config.toml
num_hidden_layers = 13
num_key_value_heads = 4
norm_place = "pre"
norm_eps = 1e-06
positions = "rope"
rope_theta = 1020.0
attn_scale = 0.168
bias = "none"
extras = ["local attention windows", "value residuals", "hashed n-gram embeddings", "an embedding shortcut", "learned residual scales", "skips across layers", "capped logits"]
init_std_up = 0.0327
beta2 = 0.98
warmup_steps = 564
max_seq_len = 1024
Each number is 128 + 32 x the weight over its row's rms, rounded and kept within 0 to 255. Layers, rows and columns count from 0. Numbers have three digits each. The size before them is the row's rms in percent of the matrix's.

# v: layer 10 attention value, 256x256, rms 0.0416, rows 15-63, columns 0-127
# o: layer 10 attention output (transposed), 256x256, rms 0.0448, rows 15-63, columns 0-127
# q: layer 10 attention query, 256x256, rms 0.0466, rows 64-67, columns 0-127
# k: layer 10 attention key, 256x256, rms 0.045, rows 64-66, columns 0-127
v15 093:158155161094180202161158168127158120157164101168121168129181139066153188119137087132146127102138133093145118140096139098136161180106101110072106078118143143183121143128137143077175137124116134163137108104110132156103163123134151118131129068137116052098117149113071124205114145163128055120159131110106159092173162150100105198144142210157083079136108115119122180138142137138106115159160
o15 090:057088099115107167184138124119116147089095131076166135150105107131188078104137174122111128170120120158139158113062153150108082096154145153138124173064168111086123089127147129159135090109162059141167137157145129147122101113137090095144151120115119121118134046142119149070119103181208113125127109141145108123126110134182138127213149077073134081123097150165138097148134128136146089083124
v16 099:127150154220095103137152128126154156108110090126175084162159123110126142166103156108074144128130160137125103115094108063147115119148105151176147129112117105075156128188051193105156156155145177080098119121151124139114077130139124155100155105134144191120129129125173134099133132149130143117100083109140179109100162086161154170118086092104083163125113102145161109160133121168120125100129
o16 089:148142136065139157091113123218077094143121175084124146158111116171142151094180128107156129072119104101136132051124180219182134084126139150075119119108119129129106146155154079118121128120156173149138098142128125086131130116131138133135049128092135145131158169116079113148114119070162093181126137125108197123147110141081126085165144175145157139127148130110062068113142139142143156117115
v17 096:108120081155156161061122081120107075134143129128045092145115145106113105134136141144126092121115153102105113073126147108124131102143181130150125154131174108144151159100190080183071097118115076134145140191121121197131174086129098107173108201105144161099135098196122141130154114092129175139087169165141125111083115105174097081103114137136202080079163114092134120128156162147126117146128
o17 091:236198168112105090160149166185161086085185136131183120174074103138073089182153112130061196102126111086144177113102109101164112171162130142093087103119098127113107130108123142143141097150120112099116129074110147129122057147147116141115139083147161107113145123096180144153140121095095162146175167064112146117145162132092128131104167138101125176113095135080112094115155089104146197107156
v18 096:148069094114133154093121132143105029130115110106090080184137121130115108136160119108146123107175108142096157138082114054134118105140218113120097142133136143151085150088168112127088077106124068186105149150090159116151111137143073118145093173168110135195112150129180141157132121118106125154108128126140133156125119109116119085107123137113114106123131182097065102141135124163158169088153
o18 090:127176155097087068195117102036147112123220108136130153101093110157085147167115121167090197098098116184099132085204095151139156137115147171148127134121128142095185078169156112194163109141138180111147140095097155126100196119131133175099139100082138138110178109102166134109098156130062182083149147156137074122171143151152102114093197141160217138182116072091155095157133129093126169169097
v19 096:121170094138103170136172145121112095059115128138076121122112135097130106112129129104132135089137124138128126077088141098122141144136173121134136122112162138143155135155242112191045133123134099111137106142107125161121140109112104094142151141137156169141100133149143099130153134134065195121089174188132142132121174076137129126146137080128173119084170072142097093129149139211150127155103
o19 096:161107144118151103099109137255200081145153131130129083109156146163112092157152100130110138183117099113097129111129134116168111179103133107093087158127120136112101100078070137123160098120122125126129141116117120111110150119152167130193084121087158150130125169069114155174141124108202136165159178067124152099171104175137147112164140188118108171097088146101079113146110123124137152154218
v20 091:093159128114135092138111101117107125065087126139076132085108111144157095093115150118132128136112122180142151060154157162121054098140151126078134123110110105139198151163134132114098105146139095143161137101082124136159132096144119126164161128110157121115095096084060149055126168096121103139092186125172111150107090199100155069093156085123129165124133194153146178100168115130111141173106
o20 087:125122168156135100141110118073062145156100144070147154094163076116127145137192148194205133141129155097121060129198105109083107124096109134124193095146074097168070181113135107136187141109117098147074154139130131141151149201160051116095077173148133088147139169102109084153123080143145171154199133137065140137137148075059157162132123128157101120124109117159128127169155169178170118088133
v21 100:139132067132082085159120079131131099100120124115138148100123116136109118120139109118210112124167103101115129106088114152113109082154174172159113175093157140162074110125223097141063128101156087158083110111138138112158098095142107131113090155107122139150093193194191138169153148094109117132079137164195170136102133068182111102111143146136081105102177104056101106101118116155132143158096
o21 099:103147187120099090103121113001131124070124156159080117151095134116117093137111117122121137160132167151107088166173123093147179136092123120222126111155086123079142121171108108135097137148114134107115138144109129125115148115114159114098172069132159106116105126059145134137063142103144205102182110116073084077139196146087092125073113181094160206133127194071161108151148121144085138124134
v22 083:157135107107104089070121100162123140122164134106121043123104121122170142117118169154179091158143143166135143168115150168132069141153209143131107116130127102159135157150199061098144113104155147074139070131102082154126129052154131098143132157132104144160156129126115135126167118119129115137150129159122162153127128165137112121129097119161101082164124134134100080142155147119052184092155
o22 088:088145211166154110144114122181154095137162134132099139095171110125122111109134112157106161094151167099142055073210153097129155117089157102169208140188103167134126104062161196172179096192130135133082166129142168158163166121106170132160056139151136146165190133118214111125087134138084155080098111119162080079156101053084089165100158151147145133118095113093089132095102101094143177108124
v23 102:127081170181172156129109155148169123175185130112170138147117117131127108135106118117077136141123120154137109165127140130155126141076074139122115097126097157130125162186128140120165126139097175154163094093167125144108133156133100118129200091189133180125155077061101126159122139132114143131211110149000116086141152151138190170162146149145149163152069132145155078151116122110159155051155
o23 105:112144116131152141145160140163128133188141108105121134129161142176206184108153125136146124138134139161093093127110133092138114091188161150063183133096169109136130110109160183145182093098118102137110138132109124123160128124104136152143101188067111115180114110177064112095098126198167093113062067140212139185095070135128155121122144069142110062127139103184108138165142142167131103163139
v24 102:149131090099158143119103112119121155127048115087143215094126116069104129131144178153157076063110121129105138142085124181092139176175084134153131126142108085130160140117108097138105167079144108096113101113190133130173167092137135134180148115082162129046111151137068059136162073097142032116132106136109108126115109129102157125102092147171139090144121124132129118103152148100162099184118
o24 106:107114140170173146137138134170087081180124152089133103165085134114102082126129160113108110187127138078163136141069115086160152143042175112068110133145093117140098114135120126136080107166149108106149125165115093139062113104101093139123152025191152074095145170103202090171118164121106196134151118094124129066127115131109115116150139227078101161114132173125210113128162157102116141063109
v25 087:135100101115149084191114141138120157097105107158152136166125135109131109069152104151144144090095100127082157150138122139091152192109159143151138096141109094070111079101191159109087156106131099116083156104144128178203120109112129158179101153108141078102087145134092112116118163088126160096084116162142129153106127097090069138094163158135187111149141143084163179067097162147158119153131
o25 092:185151132134115159113135129079128049121107111131091094141159147112038119167074158133059131188159119071154135152121082123119104184168123108161085184160168143088169148122101065150106141179120163156139078179117155084088133133116161077069157100144160128131134156104149131193139103113111100154184121064122093063151173118189125121134150156137103193110129182092118112128150082096088168135173
v26 096:156118128128097089097137168141130086171149170116115107179207156134113127147129169116132132097131118093106117096121121069145088093171134146144080107101170173150023225063094116083112086106164140164118097149048103087117121112111136120099113129143138137255116107109152124152103131125158124129120096057164135108133079121163122155203099119118096147202083185111147118174123114068182158070175
o26 090:087145137108094103140120117053157182114221107173124140104084152130154121068095114087113144076152162215117136150107140146110152164084142134094139141136049149126174080140149158145158116130137123110137132120156162105139198149113086129106149073130072124052174096146112107080116179128104170125158109161122058156161118126090139109091140091097145102136123108146118058145108116136066110181069
v27 088:102120120096079115148129099106122139099043096119126151032112134136135118106153141107139133112106156134122117165123131138048155163118092151136159129117132118089140102069133118178079105118162089135119129125130148116100169139103123137098154149087129113104093136180121084100115111095088124091101138125189099178130172045078185079091108119138148143082174136147150099132149128130193112171110
o27 093:120108108151154128069156172142131095157080170104089110153129102147140069162091142086163097120120072097139112142069143084182132186076117137140085127190049097150127118096071112074141145165120126126111107112111117102091071129147139138132129066167128091104110172081152090168156156125187095165189126097102140100095155166149075155084138155122109176171199184147094120091110106134158102142176
v28 096:098114190143095117118112103123123087154125114110124051159149168138127154169109157136151157118137137165142118111104124102161096064137162109134148129138152129155089157138115122096160104154108138176112167142116184108090098157105090144071104133162115081202097138112151124140096154083127164163110159099199110154134143127146158091170163085101070140096115255115148082144149109154227119072134
o28 096:073188114083105092134125150207140126142201146145138178077146097186149133107126092096176146099153114179075144096191147138107182120153123125116111090113132112131142098137152112148165150126149135134150114070104138079134175145152127131147146137081125146113138137123083145091107158137160085128166141184116116142121128126095137120092094064134170118165137079130082082145085117173123147193098
v29 099:163065111136038106101121162142128094070191153149134145086109115147120126155104078078117182150133094095151132146181154100202110067131104171171122120140114155129106155114113157158189142148116094101085155097155115104143100158163137112116167130145135158105110131119158122141127183090125129106110149188064112108132146097089107125117140111122133136071100124075150123158104104150140105081097
o29 107:144138126089158122104108153124125109118064123134166137089203152149232142169145157170096094138109110156110092102114113141054089177182128122107106125099126117108118160120111119109128156075079120080169140125123135116089150112074113116148101132153118129105071105144069116120099079166141067141181105094115163146086123156144160108136114096122134175125127102200081137102119144140137135196225
v30 090:098194133146184111142128173135143152165059137150170164121158150126144115131124157102061104092083130084125112155113115129136155164054088122093142090087117144083113142131085125162154111135156138095117165115144094177131101134119149166143158116073151151126164088141125127114146094138112164117158147117138109085130204105150158175161082139106188109144171038144153182132118104130135100131149
o30 090:168062089128168177114146155098117094160121145133125140208061098112085131084173139073142110114188089118152197155061136141122067123122182157122111145098133097117098066108113126092153137081093105097138072141103149132126112144138123116149119117132116071113097108102080124139195166114174095159133161103129166151116074144145098141107143153176105050177162118149108106157100120142140108125186
v31 104:122094144146183139123119155144144093211166155118111134182149123146141127154117137171130132118107130134152146075132108135171109112111125093085096118103131161173103189172103150070166135150103188157159152147114141101119113138130145137131129102175107115175141099069081154155134116135172080137178092134066107093149059202147190151208139140148094121160060175148152150146145116076155142060156
o31 095:096159103165070128193127125197170195171211105171144141095092121145153154058147112133144125101157175182152123190129151134098121089149127149125179096086183114159139088185187152156185082145166116148106149137105124167149178148128103136106188183113105105115154088167127142085121142157129116095056110153162123165104125091114169151130110089113112032104138074114112116160108140182118111137084
v32 101:128228095078116136148168152121121146088150122167086138050141153128143138097130137088135150153125128104129092116112169155123134148197101127138114087078132133164155146065146151127079083080118162122130095124127153138120158122126151133123100095108109138081103184138113129140102150103126082138156172094145124129122097118064142108162132173166163054101144089159156132101115105083181088132136
o32 103:129115098161120116145150166094129143098112067139173091096148139101146074109195139117093087088161132145189140138065141099133122117086087119133133202137098130128094137120055144095121142172166062170107155115239144069110113170122172101120122133162096126124117121158160079126188140171195097095154137112110159128101090137191147124076164122110107168089164168138062177146145157114142126149095
v33 119:135102150099101072193099145159129128141116107120181188089135115174137083142147109137156153178092111146130149148150134152133086108131098142089116161125086191136065158146138188105136136138125147149143082106077143095114102131155152161077164103135128155142081112069133164128107168136132159117214097095117066137123103124147191143161158138133111193155120149102152103152087112099207170038156
o33 110:126118113127128095104138122000090194172140159142084173099134127146163190058133138119183104120160173164105063204174147116124153098131150142179201120112168122128156143166123112167170123166125072105101163136158137112156122167101093126116128151110103099129156124145047086107097132131157075127139098204095148135122109138100119106101089112128120070185120136185139131113112163160093078168103
v34 104:165130108171190126136086093134134137099116086093122094144159142125111113162115153143118115145135150116091130147059097118105150140120167135132157170113136134089097090141228131150113133102154110108134164122112115117103115100127147159145069143098150115107130175173180138130157119136157200132079161131145170137072126116193081148084105130092111096132157083083098092123127142129112135112134
o34 108:124100132059114120110131166097155131133165171163100094175097204131056123107165112081130100139153132077179193118154176137190140133072120153190091132144129158130112102100090105134081130156095129150114090137033167111111204119099150115143129088156104126140108155083182131111137144141105151137127092114114126073196139102161091133153153158196148142104140122094190103150126117100115143149072
v35 086:151151206175084121152160126133116164094098085141191097155125118145118125146137082086115147172122157162135119141166106099118105083113112135154141115109134116072198110183147172153124127125113144134099078130162130101103168177142117124155173080125154148155133147091162127106124115128094170136119125147093134146098197088099180111095156061139078208120126070150140112152107124157107121147102
o35 082:091109048119139115075135126154068124129118137097086137117134082148157170143149149128151099145080088123117095123120155164083139112147131158086145110134143152159079159092112076088158134109144172126125130108125092139197101074156122122109077160122080166157108134115086155118161097152184069159136116111124161148132101186086071084117078106143130147187134129121089136122117137192151098126191
v36 104:156112188139163147115165173115110154175120153150168071222152133084101131144112130098098153154078144168149086097168124132125124179125081129125102050130120143107111152125097132131174134114123168151155129138116136114100136143116133154138159058168114082161156126090087123125076111160101117133161122147092100089167080147072113173138138145112113184135069174153178096155103127110125116099180
o36 099:114116079118126165148142131138154124143118072111110147083173153162197135133112096095147116138154119116108122141036106107123107119118133158050137168111181128129129118115138132140162146133137102131102153115193107108162143128134100079140143186114124191136146073166137124111169082182133083110109067130182113128135098103162150123173128082141152035171130085174090162140097118161120111185157
v37 096:186135132111085121108139178132120193123128109179219104149114138092131122097139102049075142097150141121133079114192115106085173152123117179145129084138083134068116077091066167175174142115117096176075103109141119071168142175124124144107144116130138092143139165164100106135108090105109154091107138112132159156165187094067090096061122142106106146144120113173127103146092100147065098169101
o37 095:057083146150162156108148099000060097124039136111149124141141128072072128178063128106137107137100095099129153120081085175105123135072145100143113147142075119144165156072105083093089165081149161098144074121128096129075086072119135054112078100138123153119139113150151145157152151129142114145140134099124159089148133123172095116129127184136135124151148131106130179060155127130141154122161
v38 102:146189094148185185074135145129109123119134140117094107142117101144135124132140174159172135141121156131116116117091132140108106149230232126144116128150131090162146106139149077090090118140135111075161153139163116152153107113148089152136095143115146075057149205195108156109150120063154064149131190142149156130089069153118105083138087106129125092115154123094061130094158102140076116163164
o38 104:133092175153081090197132146194165150085128120161128118118146151121156073125156082086115126106135112067165114117157176075167132083099063121175145162147109153125123117096145170148123139083123104207078142138156101161135154128128146068167083146153107156194116150120190124149133117118065211095150119111076125124154165088114147165097154186107159152054093153132184176186143130154111152081079
v39 106:131107186132067151178114141133100125162121137153158129104163171120140101131134100110180161136115104151123132135145096129092115098055149092101141110077156178117124112125130164090165129151097185210159168129065174050097122131092151132093144121128128075142110160138086128120093134169131098126157130096118097142133082128082163104180138071135100197147141147176163118105133143131197175118128
o39 091:088148056126111146159106180078121154135140144151063158124103127155135143129076133139133073162139166157080058160169118137116130170160104077166122112172144072114142066197120068174128103131145104141112118132110104145115115126133100087116178077076095143096127075145079141117169136122158131107102116087120087108205115177163117152194101145140164107118188101123148132124132076129097006144119
v40 103:082125128096091167133143141145115148088185141136136132052147120197173045122114113098124131137129079135158139202183160148113121094120106136097155192086092162133110101141157166181079143130128153116113081112145122112088102137136124163087131143145135158149150125124121145083115149160094059141137147188102150156133146098110135138119085106112127083073152052200111087149165103190146168112119
o40 102:146134098150151119148070148077124152109087153141103155124124112121162206163137135228179148134103156196110069155209142129146134109149134093174132123116159139029117144222113108112160152145120122077145149104127110143138169163098156125126128115077087082060063132133069117127110125122165123105123128117135116133098066144139135081168163125184169151151152109138115118131158164142142092114125
v41 096:142077116082142072094141141105139124111161147151132119154087112098123147097082103088113123131137113126122102122189182181184104163101188125132138119167083092095154119133099153185189112131141079063130120129134114188187138143155130134131200160123128141123110129118100132158118149051127183110120116149115109138123204160099119163083138196135241082125108155119146182139105159128097123112106
o41 094:163136124155154168134107128039132062130131113086151085143183150151107141134158111155036144184118111125122135139101048078106114150165125095122142195095166116152101169089115160159081157101107153208164166130108145109082104125092120142167097132121144124153152163121129125157144084213123070136172181070144133109145087106187179124169156101151089174126134140141109072102142094092174161190198
v42 094:088135135143146199124173195118133142166148153159074050139142119056109156087121110114116116124118111127151137073103127136134127158095090102116103096133149088125166173107157116122168133138106120108139112147157167150085166170138097131178135075169111116162142120106094136160096122168109131151197109136054109111176075152051137133160163112134145097135066199146116126122182142099150111128159
o42 096:132155063118125117142136116253172091140152074089166139116174159179171150147142126141109164155124128125122141121079091084142112126161143125074138146079168148165080109092149187138119097108157099171097205104162076139138096104139161109169135182114135141112116110162152118117170113167139143069086107160206128140082157109192186133135111123130088073095102103155122137146118106119162122150151
v43 103:141107188136190143151124157123127179189156181125124098191172138121114143140125139141102163141090122178142128109172099157123123179081073115125114109124119118110129126113088138129192161157130228157134170124142137118094138138110141148158148077133095112103161096084072137104109136148140137141143080121055108127159044183136126194142137156111146122172057138133160138128144121080139152096140
o43 092:151144055133104141191110152000166140153144092147140157127138155137163141101121116143143128135176192109120116158060136113148103099189123105071178105082180137156110112148155129135139138130106081143116137146126096132170110121120113106123157155110132154137102120181093119139138115162117105100082085123199138153123115074141149116191125089170107058113115098141152134159101115145120086159066
v44 106:114202125117167194126143087111131074133081097158151134121123164123147157090125157148140116094130148161114139120111117128086148157081169120118166099156134096131174077151137116133122115157114094115130149152131203173133150086103113161132090206103123111109110164191122108075134124097136170141086172060202143155148101125146177092143151100109135119098159147178073162101136188128124092179129
o44 094:164127107121133101125179155255130094158101127101155085146100097126107088143121150103168139127111081093152183131144105153117118131180145128151103131125097128117084171162101129103060212109126157156153089116101086075098078168165155115054124161082171093141095144143114139164195114076137170134152132141117122095089139119147115121095135171123129122140142151101100084142154124147175170073120
v45 090:181100115158114087145136148116111177095043126176114145146127135126124156111120100111126144119117153123129110134118114152086132161140123144177166103098109092080160136120163175165121141126121094106091169107183085144189139162158144141163129134105112135131135157124168122095159097150125131083070136146142150147121133105100098123075116122133137146138156051118126175075113106146054082220084
o45 095:110122095105179162069137141046083053122110161104159117178096090104099099160108137127086118170123114055160167104137101154115067168102140123139114157188124171091118201071108039109076146107109109116163120174121132154133075084147112083082119094188148159121118167136170105171114113067087120165186147092117164089117126155154081061078137170120105154120071183112107119106133158114183162102178
v46 097:120088130125198148123108105143142105132132157118142167108141115179138077142146149155219096126143093148120165092151131179139050107196165098109102227148136164208135152176196144079099155139119151124165137148143101138169102094136134116156104137160132084114145101126113118122121140108126058139132120167136137136094068142147118095158165090149115141127131128103082136100162123137093160131148
o46 099:084134138159072102180094106154136155108150110146091139128135121102116148095104130200132165206120166147169089167205160131131172081104107110151207083130142126085132138143135075173120117144099106142080160169115133193122173131131123115115133170127132147148136159114177147134092114156088199101094117109120068107186161134087158142130091146120084136078074088109210172168116161170120159108099
v47 102:104099135160132146169119110130154139130110112087056114156181148101157189141087103134149119176140119104130177155029113140132146120154093113129135152137179134103089112167169136119075105088118153148164145132111110090073154134121133110144134090136169145170144137134120144185146094248164160119134083061099147139088091090178136123126071088098058142115168091116098094148172129138152166130152
o47 100:197139130083108114071138140092140203125149124120170167139081070141041142094131150072179121129175120106072166108119155130195113167112098156109104095139089141141141120140145119150077137174153109087097125122159148168189122126148131125144140153096109177124155117122171100063167138121105138144117131153195137130158200110166086138129161128174118117126099108113156157165128121109074101136028
v48 109:143148084077125140116142076109123134070076076120141188086109141135159140126151162186173098084133105132107111147139136129090155123119215153126154135130136102138119055122127104131128134125151121111120156113145154144158107093115155141093078217069133089102120166200134085106149120082173123124069144103255151147099151131132125130134151137137087118107194107175099165087120160120109104177124
o48 104:110173162140136107109094133168115081110123188157112071108097117090076018138085163091122128135109107086153142094161103148126120159088106102165095154161090105109114116170085129106113156146110146133123112152136132105108115141121166141134151085154177068113165154077161119164130139057103188123156189101065118117153141091131101133059130159067139152100120208070142089110135112074147163075152
v49 103:167173144170122138140117118135124117090101075134167136172100137138130143113147142076085143124139176165104129149132095108063182179165137161151154133098112104085137119135210137154084150105136132113095124111153149127113114173131099148104147092141151104083133186133163111125130108094113191129086147095140164141091107085154180075083126050100111119168152035150127077109106098183085118140124
o49 080:107085130080139076081173118095156071196123137154124109166100095154082141138073116109183096110100112076082133107122165144154107102131154137082077153133096163114111176063069098079110130118140124116139070145080103099156163070157180140183072110122095154109093154107116113129151155065130149163105108079101160099140167171131059148089151177181107177131138130085098103133126152126141131140149
v50 099:099123207176124167114150168126110088126208124146159107113089120141111096125120125119060130153151126163175110115179162108188124058093088133107116093105112109146149226189116148120151128130107118142124069123107177158117167157114078111137157129190129111136167125071116150119103118148109110136170120133089114110154086143079160112152128139139106167104087158192129110160136140127149112088133
o50 099:134183145104136112141119114175132126169147090096114171076165070185225189113136121152206148102084168134086079123136120140089109108142157119072168115082157126095101087149146153108208110114187124127120192117189084099163109082161113150139107194080123152133115106148040127099124114135134142135105136141145102181086115131091160133125080070101159080139126140153079112133177142155167130152126
v51 112:085170142108143083129095103155134067149126108109152174092161126166128101183139192175200111123145114116137166111128139153165103080076193087088122147108152161190109194096121093072119109125130131138127170110103144068111097064111154106090114188141131118142107126126160140135111115097181130144156113078212120103157089164141119093143138149135133144118129219125144129140104156080179162070153
o51 109:113111115105088081136125140107120165160165170167085128096086120167168171081113095119165114126130154155109088195157134093094147105150091151181119118137125099159119090204165118156135119170122136157082113127125143087129142184130078151111183162126086082105154113122095154089116162112101146094144095177100091182095146157083121094116079030090119078147178097125137098143107123133125069156093
v52 111:132144153125085067124109111146135105124215162115126137076132107183135097164111170159162151159147100122151148136194140145131061070142119104130113154125119181185124185157108132073146136124120201120125109105105101108137099097145177121081133149164082130153131070061200150094091139123140061144195113159125131128120110162137118115140141092138105116097115144143126116127143118081091153096160
o52 101:109115176128138093162117117073104207108116095146116163061111109132196149091119111197144151122143176181128077123196147146089179065162111156144209087118155152094140104169151122151149123173094097138123175136155142121168165209112083143154133147107126119131090168164044141123100132136127140060111105143121122184130111105080174114141075089130097123121118106168137211176090195156115080135102
v53 081:100116162173093152149119118105126136141108068113098176153155145126140120125124120159055111141095157135142105124115146080134116118128077131123174098121129106086145110161153133154113079132139119122157084153102141154123162179119138129122194100145113154164119065049135106154134131116152168117166083147097109102115151097145255132177160056124110187149106097150144123137080151100158125125130
o53 084:143145075125151108072137136255128135164135145120121086153105114103112129108124152078136147140128131100152112126100122173128130152140127151076082157150157082162113144093119178081140098117148126134075123097139117081199108125138115126138100156136114116141138149143083197105158122120188095175112091105140135148152098171066094165124075127133078121091140125166113103111135097137141103097166
v54 102:108078091064195136179129105125101156116172113090119227150096070173129135126121138187130127159142084139147149161176130146120113107161144115159131164173122117154103060108079119148127106115196123059145129111200157142161101120150113154148126156119118135125143122123146115096147173112188014140159091125101139149098162143192170155154120159128153117123149125149097166111121106131163148119165
o54 092:130153159135092114158036122048060175120103156179122088061094173096088121128105127118092172130141115131144098152120136127157175105099098113130170152116133163120116138214144155142182131162099132143133154148150119133098138166098158122155134060161142142103177172111086145155091089119090120109077106131131146127146113108118148111154131131113072109071068133163243110116122113079114096093108
v55 092:127120076087169085138126055122150131077102093099097168184089099167146115096131157135141113118128160134132133176121144141109119118190136108164163157169116100131120076123156101153108125129141114078114109122130120142152109129125140149107125146075161147065087140183150129070144108077113146128057162114174151165096162154198120092119139131115141134126159097131091181122080112119151121158094
o55 101:141127159129118120114110166101051095098150190153112055101126159083086065107156140153121148141152091091174161083125148146176143137125156126160069146116131151149141157097052146117153178107089114104153106124155145133138154127119152146135122127157153113177137172027114119161098150074168133157170148098091165081137086097092112171102171191122130199087138169109190090103116148094147145104142
v56 107:137157145118180123118177136093119174113126183167139149150104120084123083098141126113076147126103158124128107085173109160076118238129138112117137120161117083120245112114106118120133122113149186038146126136150105160158176120121117136177148131118144117096168149151066117074121152156108055135122186194081146123151173154079154155134144133140192123117142072142106195112167104165045105195152
o56 100:152074104145156165170063102170113126137062101124129088187122117115095104137145131119084139182103090079146120151059120102150110131118106105077145161113123171130114116086103131086116137095116099183139114151124114169118084122149177077129136147142119137121108175110191161185176081141117137151137156072141102094113089147160132149153153132133067128102126144146100143106134128104172098071214
v57 107:076146118151157140163101070138127104153133109098095245129102129178139092162119151205135093141123144171115171107140143182091122087103139094122131167161121118163152100196184143115108140157122164068172137146139143131123098109138106145141140153137121167022119084153136142073157116108135111142129144139116117153096153158198172123175147133118135137099164110191098131119121191132140104119158
o57 098:213110119109123098143127172213119155127149167165150085096117126110132140108154097146140137142133133112167112123222121141162105093193126126146144111156191154131135181158123132131116120176121136154094171152119092156125088182118147140100085155094151093182103185109137113171084130076100161127107142132108129112156112138101155129140109116078067120091075124100167182138119158152130168118145
v58 096:138099147105212188136163133107087070186170150155151059121120139092081147114144128133173135112147114152130149112126146149071165180123154098114105088190142118168151133152214122133113098126108159185191165192136201133125174145121121082126117091148089074148108162119091118142115150128173152143154094135097142137150030197085149125156184141149146082138131200112111112099139141093148112145136
o58 086:108166070103077125137151123181176115107097076104120139149127133126089104172068130140047146186118154133111178143105098124153142098137089102127141134112156138107104160106110107107077124145159110149082135091154065120139093130161110120162122172146158142114147098159179139117144090180123186054081130099177123110117188091167128135124129125094110165131078123116213135107162125135134109123086
v59 128:063105145138097067159093079162152097127136112098102186079131114208158112154126142180171102150151109122120177146134157195151073063119142079111143178103113182176118157175149142122107100162121124117144115137134128122120084093107168113072135138112113169133094090089151161107153143118147155137152082131184099139089069154140201085171144073125113142107126150111151134145118175094191197062150
o59 122:162138119150106081100113140094131125120150158131107139065105095153141187082127164188151121103131157168125081144239132129124126127169136120152149075138130091118106139196142134135148129146126114140103146128107151095180127151148086200143142156128134048121109159100077107107105156105145134152119098157117124170096145135014152125097077095147089128123125105140113119149117171176112097150123
v60 099:123115171127112114177102108146120150107122108139135187032144117193181119100152149142138109138145122160126155173158138176084099092135075110111158174135129149188160091167111149085123154139125142137121137112129134071129112116129178145096101119102123102126147137127096104015121153132159028144145139093175140176128060154070201112143119068127109177092145075157104144102113124107100144152147
o60 092:109152100195131126145108118131060159119071149136101108135090106088147115064106178159179115140122156083196079108207162155129191153123135129172160079154112112081154182157142089120115157132148106153109168178155127167148133179132098109085114150149127091158114187097100130177110107115125156115101115058064103134087120102085131162123099128125075128123133166192148183134128165140176083063093
v61 103:094141106149145182055172095099119109119113162101072088126117140122159121161085128185167125146129120156107126085111101132173112112164220123123126124148120136159104176161194107126043104112149124063180178162112123179131122069115118129169129205154111140105117126149150111124175110128135127150104169181104160109090117154140131115155144121121139148102142189147090060112191140166124149112146
o61 106:187139144108088079178085157207218109100214094159135128086160133164072102133177102135139191134100122138113126105168157063134127105072107097075137129138155112124141109194147170175179139173116106155078159091138145140112149168124133120110094140080140175137138140123109155155111103100096174117129137157137116129165160114130140119077164109165174116106075089128125141159099100181142174133156
v62 087:092075176081178164086158166119107184157211163103133156114144128131116086154108159125149103127130087133132111095174103161113108152175121131110108150147127161190100119106078164092172148133163199122152163114161114116133107104163146117083147127141130140121150115101097116109122154129155070157178135159065179114118127196105083151173143132124150138129135117192128122129142100147129142114180
o62 084:093143102175121168191062077176159115105112080156102150149155122075190214138106133169145148183110146170116088175124152143133198061100111108114189144113168156066133118203185175158124139139132120172119149123131099160130152156095113092129093149148108124076129137144154164124106039179105139099101134145190100167158114091135156143164111120148130091142103113136188137151115165138115087099097
v63 096:102081137134105097140154186125157125139100133151173112175160164107099111138093077122087141127106121111151115101129141152206084129088064143125094085130100133089138127144090165158140141137089121119138105134117130129098162170126120146147190079152124130136137085069107130136107100165101120118176075162061088089146153131144143170155113174131188138125062153080183162171101118134163145090103
o63 096:127119096091157194104137138165117118164116108095134174092193113163189204137177152098167112154134112186077129136099108087103129103193156161089136130102185088127103111072158171142178124109124142141113127115147110137150124124130107105093151145114113132143093085158077100135169109195176090136107124159170138181067100126131123126126162094137157122145148092183090102128148092175098117161177
q64 082:138170108103146148094106121104105146081102185110041159077162117091116116134091128173121107149111073121139117084147083127156118097137138104115159130120208179103113093156116091133202134083145146142146116135127072106090123102043130127153129085157160125131081075133100100130183126183164126176108154074107183094170082139161055167082074094159172146145116143157172149161190122098067127172140
k64 087:089131130097143108145119094138112121111187131139113100125142141150145181134108144110064124160081076154141130158094106143157125127150140162094126158139151111144148149194132102079175152159190096154117105149147099155092170107137120119129199108184145082150120155107092093049116149135141130107147164157143039173096153111143191132120130174147130103119188074083150085131133118110113112145121
q65 101:136103092122114136190176081089090073160091064079171138180106136172159130126122171068110109110088186135134145109072133094165122153120098163114154105139162157171080105113143125083130175134132131165088118077137175135154119126126135099152145180113142108106151163161140097042072120113159074146127103102196121213124128129154152091186137153099058130123141142060144091120109102140129138072131
k65 085:100169117151144135110134115115120105190118139163086096130108063108162112079108206189168173117117115121092184161157170114066119127118119166200129144101133167121110134099133141149172096127138141152120079136141145127131134176150109128158093184115096069111084082133151153215133180134124108143114121128149176116145122120142146100160114159154119133140098165189113137198093131075137097105087
q66 106:114158148175194123121164150110106133146186156141166105147102066129133071135156179113156141117096156117138184067156173138099112155142115136146094094128099175152107182160111105108204162086132145128187152113130157146161055178168136163143173123128087095166099114125145175117150148078138099140187136126097079175170098167057112129072111188122157151109115143141106117166144122161159110102116
k66 084:142187132121196113176112085154137148155178087146097158162108128136121115109123081156199176150128156113104162061138202122064100137116117143139063087173095071162121163073117100123157125160152140167182131192152172174125100165145084190146086113116122196124153078135168102143085116088113126162150138177128098102108156123126136106210174129163143138156154155114090144140095137137166087092151
q67 105:105168143110188111089180114089081160133156133125141107138117093138124120116153174102152174088119124188122128135101130151123138166149117153148164106114170147121156132146090106136222128125140170155233103187100245118160122115117123118104158054115111075112153110177086163063143139149171074140105141095156176210153123134132098141057090142123127168122127180186148134150141160127152093145091